python train.py --num_hidden_layers=11 --num_key_value_heads=2 --attn_scale=0.0884 --init_std_down=0.0
Each number is 500 + 50 x the weight over its row's rms, rounded and kept within 0 to 999. Layers, rows and columns count from 0. Numbers have three digits each. The size before them is the row's rms in percent of the matrix's.

# gate: layer 3 MLP gate, 320x256, rms 0.0544, rows 102-168, columns 0-63
# up: layer 3 MLP up, 320x256, rms 0.055, rows 102-168, columns 0-63
# down: layer 3 MLP down (transposed), 320x256, rms 0.0417, rows 102-167, columns 0-63
gate102 102:510450555429494531519383412505510489541467524487592498598465449506443492440443442473446429526426497369589523566578550464576561514506407527505506581447491481458510478592463515403465445516476547
up102 099:570512455551504488503488538486462452547496454543536441474459587555426581399425590521568530566561572481448573412470494423538566549469496458394506471507460411492558539528416530581592544517440479
down102 100:401585565541526558451495544484517468547398495497479557552521519522468427491434488553465465489408498447472509539551488415522528479449409532433461494511528475498486506445464551505490483573480465
gate103 101:565616519513469499521446420567479544573572511515465540584506467532499463571540486521420506548499641357541456503542475535486409434399505504606410475426590485405533577516457570470513539533476514
up103 099:580448492533569445519464496459496523496426565500486527476490518512517416492561535544465552464591485383488510510472487376457529558525534437506520553550522516509485492504525510494477551532554535
down103 105:629470453427496543441445532522541543553403484489536512566595499529500454480525468426453507536481444435570482477422463459478530502609501466511454545524525497487528576543483516551441551542587555
gate104 104:500475405436484616486443479479504482442532472475499509585548441492493434495549456516486436439492404430506445482558577539432501464509412455543469450535495389586401543475539646503523513529462515
up104 101:570524471433418528501459494473602478503527534502492536602473455442499524497523480545478446429448483403500444502561606504571497522458457497531447493498459511536469422559426599432445476532519511
down104 101:537609542566452502519549428468500565468477498505490432533559475463435538461463519422528471583499419448479532433580533532482543457574529548411507488507530541463558591505402520457456639495555536
gate105 104:475440506473392538598465418470480483456499484592564450470550398523513491494452429498465472454451381553488484537574548434455513449532465470420387474542476428548431505522462463497521460493558492
up105 104:494495499480534570506457479479493473490434562509590533484492528413553518412568527590474470527359474479529448546501493441460464549502473449514539508533500547553499436541451434468500423488391542
down105 098:540545547540490484448458485431518507465496481468549415464533512621525502446475488495425525546518492459561496560572436427531548547469495486391413523513500523382480565495509549414478615460491501
gate106 105:465478540576476593538427479519473517526480442516532550384486544684536484475507432445436511421371497508462469492409414505417533451451481554558512603517517524482580459494498495521558515429479462
up106 105:527409513509495538494583480586521504558542499494533479545543455439528524570476489660477457452563482499558508439467494583462503485518491461468524523489567506443533522529561450476523519469432459
down106 105:424407488492461462499490440470378482476443508455469571473528461644470496520539473443526568481513564459562497526450502398509581577449411564421588461569595570482466527539604477535497589593477422
gate107 097:455511444573502544556586431440486536448544446526467566618521472551489491505501473445442425509489563510519564534537486453528437413517494560475435483533554542507445532501448541441552459591494561
up107 098:445489535426474492547460480474449483515523444529448591558457579434461501542487449476497470478449514503516585499516429480538505551542518468524549560554472560501509537478503516500540519575509550
down107 097:530518513517468399558561539552513461445607498474561543502404531561488464533445531533547518475503480486588514434452539611503541524522543506507545431407439499431526460596473430625516490595540502
gate108 096:594465503514488517461491526432519536488485521448463411482536444432534446600478490475495520563542499542453491465551516522482428503407500562529583482543483475407466496548470525442509588507539402
up108 097:459531475561516549461519499573546504475462441407621474592518518534496502631548526404495500467500415480467515450440489506554517411491567550541482440505488488497525487566494477473468509531471485
down108 099:528418553455526503613534500495561495439497541531497546493529551435525505447475490498548573494558551490604421455499582444518492539382502413537516476514598537435500492574437522475584502456432533
gate109 106:443489469540606537594512429510546433453526437408436575514504468477467543436408646466522480570471588438572478549410475477467463388492378543545478598530515520431644495476497554491525503457502479
up109 101:551569452505505565544369509460495530505474552424562494354627453568473408489487486497489476487470604557489579497410390482572575467413573604543465458469481490466441563506477498470476488509474490
down109 103:495562452504412525564464489500494542427439597465471468543431390542489507490421471528471556556460523475518514553431533435487442545457479433534450475500437513491502534497518544470468520407488502
gate110 097:508492524479463507521479464517563500523469529540538614459450535521432492547518398505530561603551539479551497490564479554467515459539552473465518527428497558457377485485499453559526488551544483
up110 101:432541472507511521549414561455532485439524472523473510469538482506472503514483416461431615343523441549611522613514518494465548444467487471540461540477560405487390500531484519428553541471407445
down110 100:592554499474511411485610461494491525470545507474498388449550451507490443561467530484490490457546474466515450487455570650533439551513586474559524576557461467394492396488590482424441472581491431
gate111 093:424502536472518480448445589428517405453563502523488541533414567481598537529499481484543549501463516535466515561426593462509493472583528521490543558490451469572556468525498476515496486508438515
up111 098:525515435515483584375495547475468359430566525503464581488499603559534481469456444581411546484561468540459488587532522404412431471512523445491594507542438430581540571436507554488524543518562502
down111 096:455421538570557522416453554511464460440472397473457504494470494506453511527512509472491549512491435449445526551452459473625553424543481429520587531556491622498490516449496506535392517563460489
gate112 104:576400425507573479447489518448411386565585507472458560456431563529522565537522467598551536467451512555526455581434509451487535510517529501511442422432492482524459525580487556484521584553480531
up112 102:611568530592571389474522520468472461479438568423460432452494493544545512510558473579533481565350473531510474589584468554525483492546444471487534558525532444415505556508564482533446539511444512
down112 102:611450503496485505518415506419473549490423596511569515510477525564585457522461432471450390568447484511446515451521504498547454502598493479542552559464607453401502413501458414578492585417544455
gate113 103:546537561533492547500486491474499545474488417511484515484501557469436437546513498494475551572541467496575540534470526520410513474557537520539488638456471583429444559528498582598484514492506522
up113 104:399458534453449511456513417494545542565463524525451531436520497521580614514572575507586483482445482468477537441450537397508410506533469494463490409497548484469548526524556510492491543374526428
down113 104:518444496401565524473547445511435487513507496453541490545485472402574484465441444515490536474435466541370470436489540483503488394413580581474478425532474479561533446511570505555395397436445519
gate114 097:480542574511431492524415473513432540501434559598590445464438438427585523435465463548539487424433477468581549509467471572498426459486451432508457467469508520612480484535458422588465604443420476
up114 098:455446532520533512477452509514558543478591527472482530362580504404527410508563485489477541519499488471553403498468479364402452493450488478487482472512452427510610467478543625470565583526411521
down114 097:478505489525574473468571575445529523508606481467541551487617489547432491496440538472486529424459491427462457466527488497522511449493555509515502513505507463527536499483575445516477532626533492
gate115 098:470510486574525471461582550490601418482519547461485473486520594520500495502515496540477485488449510532524445516453471520523434406415565466537427392459551467480573489455419481437475504495447508
up115 098:541561400600467471582446508455465471534511538485495367565463439454542564523496481505586456545549570432569542534517446421534491487530533485389523627471517449482552417523518427555554529535515515
down115 098:585431587458485426415557401565547508475446441455511567519489533488513460545568478539492588507472436473454414512545474543571580511586591509559447484538634563516432577532385410483529542419508495
gate116 100:551546509470453500553621540473479513511537446541467547469455596549563446564506529468487414512499499458418554450480445535479469513491515553533547530553417561535443485506453606518544551391459486
up116 101:537525619510541390440476514489480442414582523439512481515548486536509457644476482449463506424463541508529511493457480474500472409491446560493367431552496492549558444521484554561447594549435402
down116 098:466515479477437465561531507425546493580413428615470500487554468534527482504571531512491524625505512529456548495519504516478510483562457537527493496579496476484440531483496500437534508522482552
gate117 099:603474517434515559465493493421530506473510527521519569549524432468608595522531590481400439509454530490457505475494510488466442494465473564544529435466605416513515448560507512548496484427526537
up117 102:503445486552445529417469526443466539413501503480617568467504559522446482460487582541532515524482425427509449543550591498451497533582546466451467474443478455543567560479531590509453551495543464
down117 101:474485487405588482432361533490523506499530563500502483482554462430500437505506530482421528552473517521426571589523505433524456604437451581434530421595518479448499446495496430543486413419495526
gate118 107:502408419587527536602625484506486476440525490534513419500445531468461511535477499545471500549442559569602462409479460483443457529483569464468409498536532446516413539497512513484546472529560520
up118 107:461544573544493525561618453542480530457474562545544473512461564509488537543434433467430493570429585512541477470456503429547566442489490480477448582509502522596517518399500463515605514589519446
down118 104:460543572486465564480432594587474432432531521583570529447517536601564498412533460466439458503501393547427438538561488393568544461480470550500491575494477539487484456460418526505509505541482539
gate119 108:429454413433474545502455507474609510495438555475504537464472514536478449470487603517470550503516555544516509465533523328588525519482476542447506490509508518550546450527525476562520543517480450
up119 101:503423526504446468513534460410449506415455462504426514464553419517530423519418459551552494532475519620558537433424496530437545542496508475574470544507529539477498535489581543478471458508580645
down119 103:503459395546423462417459531401552570483549533552493531469463487488475465501501472565510540442485550559506496556467481506566396577504515505467431516502455539572555546430428478620522536400556645
gate120 098:533568548441537437469544525585471553487550533419396500555511480562533494477470441451481497484532498477514430502620535464585515554516538510486423411599527481508466508476421540457569416541509444
up120 096:568529550576486526470497499533469472421518473373459466574614455505537521444470481502514520467480492522422487446643580510507468551539538453453418519521488447502474505463464533471414557363573628
down120 101:444513423604516518587470487439406580442489483496458502467493431478574523479506579523559447490426593557471488476509483481461516390455498511480518585478478567485571550539548433618425465461486450
gate121 101:445542540480452488527581454427526453582519452548526459460492514489536521504493455513537538537355581524549566506522479508509483502588516477575547512553403512461475560534491458503435472489584489
up121 102:505446471478464594519485478502480506493512568536514485520499495512401568534425480471492487580516577454474618447543462547480419506452521519502592530547527505555589476463395453487460434578552586
down121 110:526532441551501462513504478490576527445488579494491542501542521554396474441527457520521472445471560497501510511422544474477515488545576560459465511531585561469511578522423512524563493529536446
gate122 098:406555496559580501471512552496514420442524514549495583520501457494450493546479547511437439465543454488484483547487445491517458566598500406570454396577552513495525483478510470443520480546499433
up122 098:561522623461519446555462466466557557505545503561527554556513502525370486537506524557595403517526438519524487460574590537539479558483458422542492411580580506478592466485450479477495551515464516
down122 100:572468486508497444460438523485607466454479609516409442505452458528497521508531474540560489498492481474434557406587526589520437528505475446563453500503549542476490428533465537463499510552515591
gate123 101:554545494539478586595510421437484403405451470443497493567501586494434478476484525495549439435537543469535526483578505483483521620540421559455526534452466483530457414472538537522582473523600490
up123 097:454533510355499580576532518524510544460486497487448499536483422453508427549520513492475476453502534540540583470545498476457497451525548510427594522514446508482501484475549573594528468509519481
down123 101:430482467388507533457496473506527560590468528492548530425483456450515474513483434495459536550466356545520425530424401489474504500445530529496542520457442584498527452456448543480561500431550580
gate124 099:596542493492446500516459484465447525572566436528496528532549503471554495411444564488501501474527490599536538593494452472470439488451484523451525524516472446583562449525556440558478435506428467
up124 097:492474446433415512523454492500596551561414502541506510522511510540585605462376508507422543519472465525491426459540469551487396436456547438484497585472451484566506557584454523457466460586441504
down124 097:457525507499469612515450507488576527517466378480496503439507570510560428513529502526514436460482512450509543561619464590503589516571475553532493471552554486496447525493476453520630561457504558
gate125 099:509452480527508521526514491495564498426475527533515519644522456431527476553571530575418393543497463524507556504521516423458462531399468589584489494504519479523509518646500492507497472514534616
up125 102:437345435478563502547446521600505524504552568480537561488542426501554469512527564545475377539487508446505601509431581556522460529484506507562495578481438546539517503488399534561533446549495538
down125 101:540549493461464524649560390492425527516498530424501413495461503496560505528387432508452574481455504445521505462520469520468540505440537448485542548498578495527475560565529509507520556437488486
gate126 102:491393505455460435458463510530426495460425446564498612514517471542542415439459435586498501438489574563517454470540432621433515432552466548510499373504540479526475526493493465545446474421576462
up126 102:432521512472531434525462490474567555491542481542522427483530575452408426580518513442519506511567473509473561467511567492527531441556415474480508519455382437510469507539426552493478433458566385
down126 104:489426451483618450498492539523426535499462452580515612508544484505504502571451516519487538609525457574504530561504519520489447574504388482544407500434600470514584528510494526523452477523484508
gate127 105:394502435550515521508517492487525580409561473512551494537489456523465451437363457546407449551526442452474533439484439439530428514487502556499569517513547561574520553525513564553470479425495461
up127 105:444611462508480452525476613576577543569499455475511427486473481469559534555539478498487501512492486512543466574496556557498558515533538479509591554617613502443559539441522573500516498469536388
down127 098:553520466544488560525541528498532549597557495484498514502580535399487482466471525454435459511529473397471471437522529552486524527652483456463609505606596458552567514384447412508438546557420434
gate128 100:527509439574510390417571450505482539426494629445556472529477506503557441571477493483469550487482463523625546555545515460575612496466556416496478512532552514492511461530453458485505534506436472
up128 101:551457483531487395426539455419436408451529489503527478547506514563480505541505445393469480545424449460513481468450490461506592513608542490496457556491585550599513559471496483577547528540469495
down128 096:451523502426469450520488531502556536506434504626476535579412560478468467446457467540515587487582484422503505417517494432564624491582424664524530580499456508388373508452506431516486403483509518
gate129 094:452586544474422512469541502594553523533503469383488431586527584507549585548523495526577537488481486522501475424523511535479458521505445556436526569548662464559464436441531545477507499516561566
up129 098:470489524473556458458443493478428470472408483541511506437519481417560505492461523505411538450512473541563573508530604522537495448623605438523491555490442477435565592526583445505491501441506463
down129 097:559492512538435439491521485522617460529483426549514546463545519539497590512481408433539434500605497512424508432549562491551555507419404471463480450516550439567444444450441480371479536482445568
gate130 101:458479581480500557526361521416506451460484431545487491480436489507486433514464541533561481513482547529495506418523472537528591464588479448517469505476560495544487554558557526581458518374435515
up130 097:525561526554489530537504458440548510452493599463456467549582525504512590492511473421493600548527501532417462474513543486558595446604520461487455508472491451578430510440488497510553524499512534
down130 099:467491492504456484459419525466466513582539468391513461451492485511448519494460436559515590458438472503504516464523532534460451514572469587432480504489477457406607482495492518488464496445575499
gate131 100:503505495522504575482482512467552452463543469496433509487585559502578555560436460616536538512507439445428496490427410590521492504509536594529465536452526390552456478430532475496487416469467545
up131 098:472445523528463515426589538469505496505461582460539518430544514492519420577505566526508573506465515532565459388503402462509491467495471433471520427478543469496417535507589456471509468607569496
down131 096:541608491478480501561516529470442485535494522471524456472519529523525543445475424564490459403465580518459517556616529423533497432441428540495488544382481547429496545447482574590499561493517516
gate132 106:493443486404601488434513528481495570592465534450469513451465564470474490490369381461400485480481492521576469461607444454467514548437370443489513538474457439518514569508525552460506476422527526
up132 100:460499537514430480511473400551485484436465526534487523549437519562486516475479467568486517507435381474488543589426482500533538493478437485501547466541469466501513440375476430510457521476523547
down132 099:592517476554484466480538434465417508475505457460495439421443560579520551476489494439538490525439524546462545439539534461529528500442418514478566541406452500453597591511511567540365470531542531
gate133 094:556544544502591505427413483508490574463493530581451425491539502542538436508416419439509509533563532483587455515437527503471426508523487518483507501483575598494476488461571420516440540594506491
up133 095:490523534559496476550432361475489529555441429537482437585428543478561557548470448454620496514577582446503561453553444459486468511476452492476449476512421465503393449476478587531521504390535515
down133 097:478510391509549429513541579416518490426557502550378624396508459517519488542539521520487469507438425555497563523490544475474459527592503533504591351545532629467449507549429419531598555530451515
gate134 099:476543495609572503455564559472449477428563453560372454545540445488509480528402511541480431508499475432530478517443416473515536483470459503483545583474499429387482494455422580536479470498474429
up134 098:546467493477639429439489380553535432512564596436474435523490497459434524500492512430521549524402516521401511511444487375436476470534457533594455482480467507532479512524529490542522506551487446
down134 100:437497442513457543544455561486531498497476383522547587544442469605537506575487472572571527461570473422539356471563575488481499566462454437470521433515527482405386546458513553635588567432541550
gate135 105:443509537401463438581493580557501524435424412518554486583532571484530528425455442571527473548517496526456463530510476579481496383601450483501510486403530459535451520470567545484558455401488507
up135 100:495543507536506538535503409655518461551492515579568580526491575499488516445542465567507537511491473427603454516535436490563552444483477435451413358524549525553471543495476476534531532505453576
down135 096:440452511483502547397529469422476502477413449552417574478458517501536487555525537448469569474534455523414490495464495475571530545514463507539503476522519413534530440525537549563427443582579517
gate136 099:564465524605538548519515392474448545518434550514565460494507565486507463462439563476480444457514409507480537539422448484548491424458590521533538536499517493516532563545539502530523490516513513
up136 104:444559461485376452573464506482435496501506609475522468555466546544451509536499531547353519477554524531427449621563479442356531442476528532582503418573586535516456492471415497482546530483552563
down136 107:499426502446454479484574463404510610530520467497585580454580530533495573555642558596542622536489460498481484430531529498434420545419439499509491464565424482495551541517529436527526478496512512
gate137 099:478565511534472524530544481558559424488387577527509504493505499470430513497556536457533543472487485466495481526472483548515410467497460602389505405500472478526565540470596534464450537554492614
up137 100:481448461504459511490463507539499422560494514534482430507531544525566413468438542495461507482434490551447552483552503548487542473530509493463497548543364543596482493449463516520423509471589544
down137 100:493458458447440410536586540519462498523454494498465454572472484438557573497538478513498549554497440532542453460510531453455459564423538561478489486522461448495396480472459462469440525494565498
gate138 099:519490479466467451528570497409506536519539637610552532473458541535473503473576541546481469443433486438546438499527475534492558444400603513433612555521524458469507514471542495531499512432516437
up138 104:512497458494402506397506573389405550480523466493551478489495527487415567563578536529446577506527460481547514539575491507526566490515575496513475549611551491352443546523561529582464511507400483
down138 102:471499419544505439535445471484545569570512531556648447538506575470501554399520636434525430578385506542561446478483451403509514457550461473507537520516441553563530466455457545534480383495669476
gate139 099:460465454502631407452451506473439575380395519534547512505500480516501488478442544490542360559573552554529500530475500519490515438516547458478472405535444492586386507452452532604534609468515458
up139 100:391492584559526571528508514472561492476510462472559549489479540473502520468459510561458520532494379561472449487450485527421532480462524558555469446443518465407521524499447524423601525457429456
down139 100:519588551485454519534543573541477487500444473435468481519541464551467428499556472496398482579498515570448507492512483517505494530359515483505604489447536462473500526516512466349586519535463471
gate140 095:461474429475566504444556567586576390509508460522519501615497584471549385569389523470493479474499536556542388472556561476470478412551470474478474466490470543549490450578478485411533461495387390
up140 097:499521500435462415475553542473478485494412444500493536482517530489441511544511463487455554441494440457367520507548490550602516462485488553452488483472475502517523503495564448627467386578500502
down140 095:520439495615582547478408465505502441496401508505558541485559455478469447470405486552566582536524557517495407493510546551552451503401430552524477549483457478431546521544437468487551515402373425
gate141 095:418477429528476526451590543459495553458589467441428460502568487359462464432547508506555539531576568528612519564460454491421505516457384512510535545480535425602438503456488521446497507436502538
up141 100:414533565425577470553488462527484513593409509552424571531470446601475508632492438447571520440447397508441528509499494495432547437534522522530521477592540489453592470476547484540440527473525477
down141 097:427488496519532448555540437448514504441513523551476537523487453445486535533536529559499529501479466502467487432520450500488454481446521518555489468495463475436545556407465494643543580496470444
gate142 095:531576487502517541485490612505508484449514516360512450501594494511477508428523460457490522503474527509507471574468519564479480390412475496426523548561547563531435457479477412385574452501516446
up142 099:499502586507478525501554556383426557455487551496456487483504459566462538496545565497477562547516465525489616531555520506535504526504513507591378450545500515473479535483465463459512520463545500
down142 097:522478506397435470486431478450504432506519413468585507499539488565531460522488476443485459521558439510492343512540491552540485551431444501474517587497438567521504408559524528521593516538477463
gate143 108:487454544505489547496466488454556486570396589568466483492557489580564482478602490476485564487508499633454474374438494552541500436522532520571505543398534503540504563438475410480435433483472436
up143 103:492524477479518472477461391478579454423488553378434562536507563503520534521504467546477546431508558586542461468428415545532498556465454542535509565414510509455507494577491582494504427528523553
down143 103:512582504578455438524532489490554523559487506387619493429533421373515450554476441513550418431429534372493494584529528535453537489510598547512442510502485495556468535503435508520583528481520497
gate144 099:489490602493440444451476393499511492408570407472563523526552531505453518567478482561503514505414395565432495471466558426485502508424382464443496552515510516475582437503582489413455466428550517
up144 099:540490511443500462547526473528432405503448488545448555541630456527522520474528502447421552514528531473494463480550518570486517531584523473503546457573441563481492593565475511592509576587502388
down144 105:484517504566521513537449534428567501526483488549508507467497507440541450560534521640575432446473539487472468540483433598512537481525443521579439474522495494526540606500490496479472475483554588
gate145 100:568475503568556505547449540391454545519557546543524468476533502590511528388551444568601470455524529471455483600426562515407554421480382558527434456385522442507537469540497581560529554480601472
up145 101:484524515481446493508586552486544576530533460414444473601485550503516475520420538515541543576453555434477466561523440430523474552429542492467599496530517539521497461472448474443514474473610525
down145 102:446500454541426434538551497462550497564506591501509548467520622456535450471570513531558532537465622531534399451506499548418508517424482452543531427457564537541486521518518551525492527452400510
gate146 102:546538511560498539514440460481488484499513577604432564525528489530595503517571463457490572471436434491473524456521447500384430520388561424515410478513509497493558559488486427437542452419508572
up146 098:536418473478498508521435566427448515468549489450412598495485467482582452451531494506595525410499497560501435515490608472450464491465504453386483531517512536467447513475439478582519509475520588
down146 100:448539462468501429587514448572498484534528597533445484438509481474487499503433493572513513515589423550479533527413417480494556485546551479591500467550550519499548504467506528487422504581436455
gate147 107:500449410514512477560513425498493625508522421490543492538480529498495548530451519534558407549505595500481518552500512458470440458458503515468530560472434505469480409593540572517421468436458559
up147 104:552488475401425550428488519442442412483519527478432509450554620476475495533513560497543579522453472438526596526494483519409488499531519593497448484476540451522386517444526545514544427471485498
down147 108:515500475498521537498526526491440490513484494411440553490537396456557420483425550479424595525484552576457425526562462509473483524493562455536416591570480505458514489583619545461523405513498595
gate148 102:415407471495514516543455480449483573581442490520517496446515453527399469440539488524389523531560581542487509468478420462497434555540524588461464489539513466537490489551591505415554461536574483
up148 102:526495518475485524482550580563557473473488595558439492408482490512437459440493515470528466524518555472541550502391452453509497470431448581500419422548532526554457592544450513512484510439443500
down148 105:492568461485489538507495491482481541501497407388611373439522546492628533526488440505494611410527494474531537529490479440520418461461457442486510492537579511550538423521474578475619445510518536
gate149 102:535527459545516515529503486504463420549443446550457529509526505557501591437434427572555365530610458525505512410584467561475550517472404367498507471501508470511421518567557480491519565465501441
up149 103:421464459388519521536531427517528491429535461569440499495512528459515539514543495425504513506454479512552548521503476483443537479593488495451538426546399482492492439526508551481582501470509470
down149 104:482456507437563537569638569501453549553562519527584500557486482409553496547481457554506514553485424458572536481384455442482500478539474547396544443462454476459462446428461460531571521463576518
gate150 102:514536426472467471482524483450566501485587520454486398467533579512352543575460561508473447510527527528451467451434583434515397462507403605536471604516587490530493505443530468511610488558568602
up150 097:540504548562508476502492459403439517465433435483570510474601437595569495562503515392414551522501507418570565524465461505611506458448424516577491448437513518591460502506491553506475498433469485
down150 101:503522396505536513509458533523524415468528503457505489443640603479474513491494541515514570533522408517401478549478563438463446399561445557502477560445582441550559510492583487523472495485548551
gate151 104:507534550527452453573449568483477511403463618498626568531423525508463510510519468521542397443462554553422399462523557478561489521526532443505511580496450475592440496469467415500494467504535511
up151 101:558449522438533376540555581546514500484452535601440472458474438391499444449476483515515511563458496551507518428564491413587522541553468492476525480493532527506577513524515516454608520492505380
down151 104:511554550516501445412486531430533492497622489492638571516470549507545453495468546490534464561557501502412508565468367597492503439502496449489521559488462450529425525472417428579480548454567503
gate152 105:396478518520566471520433520402456465569506458504519420478466430489513549556524476496474528475481367580478608451485582525540384571580569495473444482450562560507502514480538525616467525466468510
up152 104:474409510537499484508490490510468526436563413463530516505493462409422551390500586537562496550502572502489512514396443533512485479448465538565587443536427500522505611530510483521478526473622546
down152 104:486467472554605454599530584485563501442516625459502530491411473463531512451466478481537540531511535504427514563463518495566413447486535455527530467487591513475532449454558546498502567408428540
gate153 103:413521511532493547605499565457458426480495441482395450543503448527486504483517579447493589533534523449518489463483450447440507499575502472492502474453580527538568504497498477504538408531533436
up153 099:466600487451412462439527443548428458451446441465526474504475518513412541408511411511430550478531417476580470521526503524458436536566492483483531512460563468463570449537490547520404516480452467
down153 104:497523533504576511605532508490482469438471504530531463472522474459610506510532552558500524510518529521486430459431444552552607501480414471479453453497569469479485487380449469408590541568399511
gate154 100:496478517479515417506489546461529388596471467476360499457428530458386566495526547494480617546487596474510476522494524518509509567441461530449510560467491551450507508447471524534538423445457535
up154 100:554486452475452465595440445542471514458508450478410419487595482535419497497549552616493421618533598543513417461488450440506527449454445459520513542528414456456469413559477448491495542492470485
down154 100:507564490529570452494613494538414501436561513402416467560606453562535503456487475558511434498497560535568444505478496466551493436421446486455482477572511537525463495520535447543458508471465493
gate155 100:550539458473460521540499491466501509457523487427547527467458531508453397436533531521472421456526531509575455528492533477424499550500566487537540490491518373408497524548496619440601506487445542
up155 097:568518526418502431553399463494434451468488428516478490539464537579535525488465456543411488448469479406481501516520488507541509474444527500507537598490534430462482555435447509534563478530477526
down155 101:500491541545531513389499595455460494552496474421503554470483479584481546520502469538507443472543497446512494374541447607475420529365497534547501469490469502606534484538504531518513449517571445
gate156 104:560512417522500384468452502493501484471469507526418494461446531461506501474553479396393543535462504489586507470545486516478542554530613423449369567498409446499479426475609515498462473524611475
up156 098:501491488521381621529470522465487540501491521547485442550532505502493443572492601502500467515445422487519540491450500446528497509523448589556509578518556476567554532529421480462515490537449630
down156 101:476530559532467445514566529420490505484470449489570572431437492446384548541480512551373458472552495477426480500586494557493498506410550465580522506559509507412451394489504476559511616511553566
gate157 100:515535567534555476526512521464508576415497511483523599513424518502462524516377479480537507513420409509561502537442436482475480448531510496521425472434469456501460557550525555458528537490488513
up157 100:458513458409432468536528438492410422462468555480503460558483481420478493370488549492503477555514490546583479448523444448517426500490540467498509514432462499592419476477514490495529421479537519
down157 100:572482441523573515438464543423382497555514436421457451473502479454475551500471469475439459445577450457480430523566476540484504448579462595470499555577435494510433497517432542649487500463461547
gate158 095:482423479453464517527536465515467371460533510536445469549533484438475527460554471359587412486497490480482469459504448530433455505490449464554444475504543427526422515538462448582467507527484484
up158 096:637543574446532454499457568409484507456456502487489428537519548518522468488548478534519517607484548565481401556491523508497536482390498490554526472505586444572516476480419600498563482506499470
down158 098:501515554518527509523414526474507503553521514389503485451482485423571508446492416538429515479520501528534465459565499568440533464558492515574466498497526478503614585485480501590470559435505491
gate159 095:567392477523499531501513554586499475444681418468552500551537467517473500457557405469477508544403526469568442451412568502495526528453473479587467544435478504466471424484473458538464532500518523
up159 094:500416497403523519464560475516475539502505555457516438501488549445590523508542466537437549469529494450489549552585439441418453417455552468547539528503489547514530531498518524492555531464510420
down159 092:471581454504527425446437494469484452517435446529508517419433535577464573551397536534510491435593464502434519533526452406475500503553453488440517462549541456604485548570574435502491475537474466
gate160 105:570499525422543515493485483551511531543505541511551556501544555527493520583448446427510457443440505521502610495539413479503451474539479483551461545556523446490389552403514581509543545491507492
up160 103:483466515439478516390607467531612574537360536502498581510544549436580489493449483551473532432495537456524513612518407468584469484532465443510480581419494505470549556529536486486534494509457466
down160 102:462503513444481537412502492557483365506571515504447489521552431495474623511458534473614542530527516482403476467467615484511450493457521556547536442511462503482493558475400436520546423601575508
gate161 105:526477470465579494531419511449433517544483339515504562495479526493473480422515464433527445485556463527466573594479494529535532508462585427524487533545466539556509480473508529516463469513512458
up161 100:543479513523560487533528457540546514498452480424515540573539473418487537498485475526487435424460489407454507496516470483501455461453468548552450573509483526502472539523519460491540480482570559
down161 100:476488559510582430543419557559554548438497541537478616401518429436451636555566492513464622615472492478573512498577514486488408502442534507474602578568461471465481501480484486443560458529496456
gate162 100:431476495458492578491523506466558535503460562519496480500532624434490513480552454469504498533348554514489529421436471423444395489395481524520451513518483552526464556559458436530622515538571610
up162 100:513545508481610441546503461466461523567519557501535510499457490574464406535468517413398559433554505465456478514450495427444543581433542497467411442461513516450481489482548451518588488473507522
down162 098:522599451449522513460481555519550474481454460428516529550538504459459521458475543537465537481371538517579518412602568537464488506527403601491525500476512422450501498454464438502492543477591595
gate163 101:450573612436451509425497526526568504470460495513541520583523413434521510492489606434487497507519481471478549524525432481559485508502465536567509457511491518515384411427627453498596481500452497
up163 099:609502423627621502495508463594550478488577516452502511545500553474485471493541448521502490577493481496469528490573482614569427546523468629492473497616531468506491474468446461510476498464468503
down163 098:478404539541517538519472576409437533458458493494579509658446506472495496495579448440536564475507544519471511504633556456461584464414544430534480476425528455534568514510429581524575442486603562
gate164 105:449523430484533504496417548439521571552459492489469460471425500505456486541496597452482439551516596390520538488459478451451523540535634390504621485558429536445551429539564524489554423417504562
up164 102:518568411526543484595481584486453448517402426433528486560549556360498479516482487483538559517550546531526555444513481608529494563492540456441510473472482510433498481518488442570494501527400483
down164 103:560490512494482515432572508446535458534464510504509525460519465484463514508518543571430485499437433489456506528497424476499390454602492568570486538565390571554495582524581431537546539464545481
gate165 101:501548477450445559563424496408466487470434528448483578515462483519504477475481520522423489542489508547566535574520508416475495497502487487507477607501442573499472515516437460511506464472501540
up165 102:449486433572510552532454491578508518568544495550537403494467538612497563454540429419558451483589507461481491471536510521505479451457540486467441516498567519495482606490516529465453527484547431
down165 099:514441496515554454530580419506533553578594524537495550561535531475499489560483506516490433419455529510513494434459498550543417498392495509490487471545474610427558463491475480496510560399493596
gate166 094:529556584487493477490474508469513607442419443581524624451465467583489475588552506442471528452499569539468518563538464437431507496587449446508496466525512530485533583488506532467506511480427432
up166 090:406536451520518504466443496380467466531520553541466490446565429451418465538520518407470489489483456578427530413454535493380569434506521487540504467469524590475437507512474487518490474506460558
down166 094:436514415498459464396486558525538470466520555478463508576515540497520470559392563388508459526513439475509525506500467532510511567543527576522539542436484533492535444510484453545463466585521394
gate167 103:485426601477527499471514510521436547493451491497548531563431484523464537496456482438520511445446424495408597410539423558509394588479518406447466480466453606535508482465469475598455531514603511
up167 101:454504431473510541529479430501618437567519443523532510476497453567545491488541537499550452504464574480547442504493556466528524493505463536463476472571603496488460499455509404475508483550491499
down167 097:457541414552544515404408515489533531476515504469556543413440546596555523624547446534427560444470552469443437474501530548545512435546445527504497504387471507482441453557542480439499514458565558
gate168 088:443486497485405584518600467569417550449497523401576565539494481508499412487457446480491566502537440568504504454511467476509390483452516422473526452497505498477566478637506624515419529509458396
up168 096:508505551429465482534635457554431454554573533548526457535452495433534525544390477466488534476542443544524514496491502488502478445551508501480511478476541425470510519483528617391447441540491506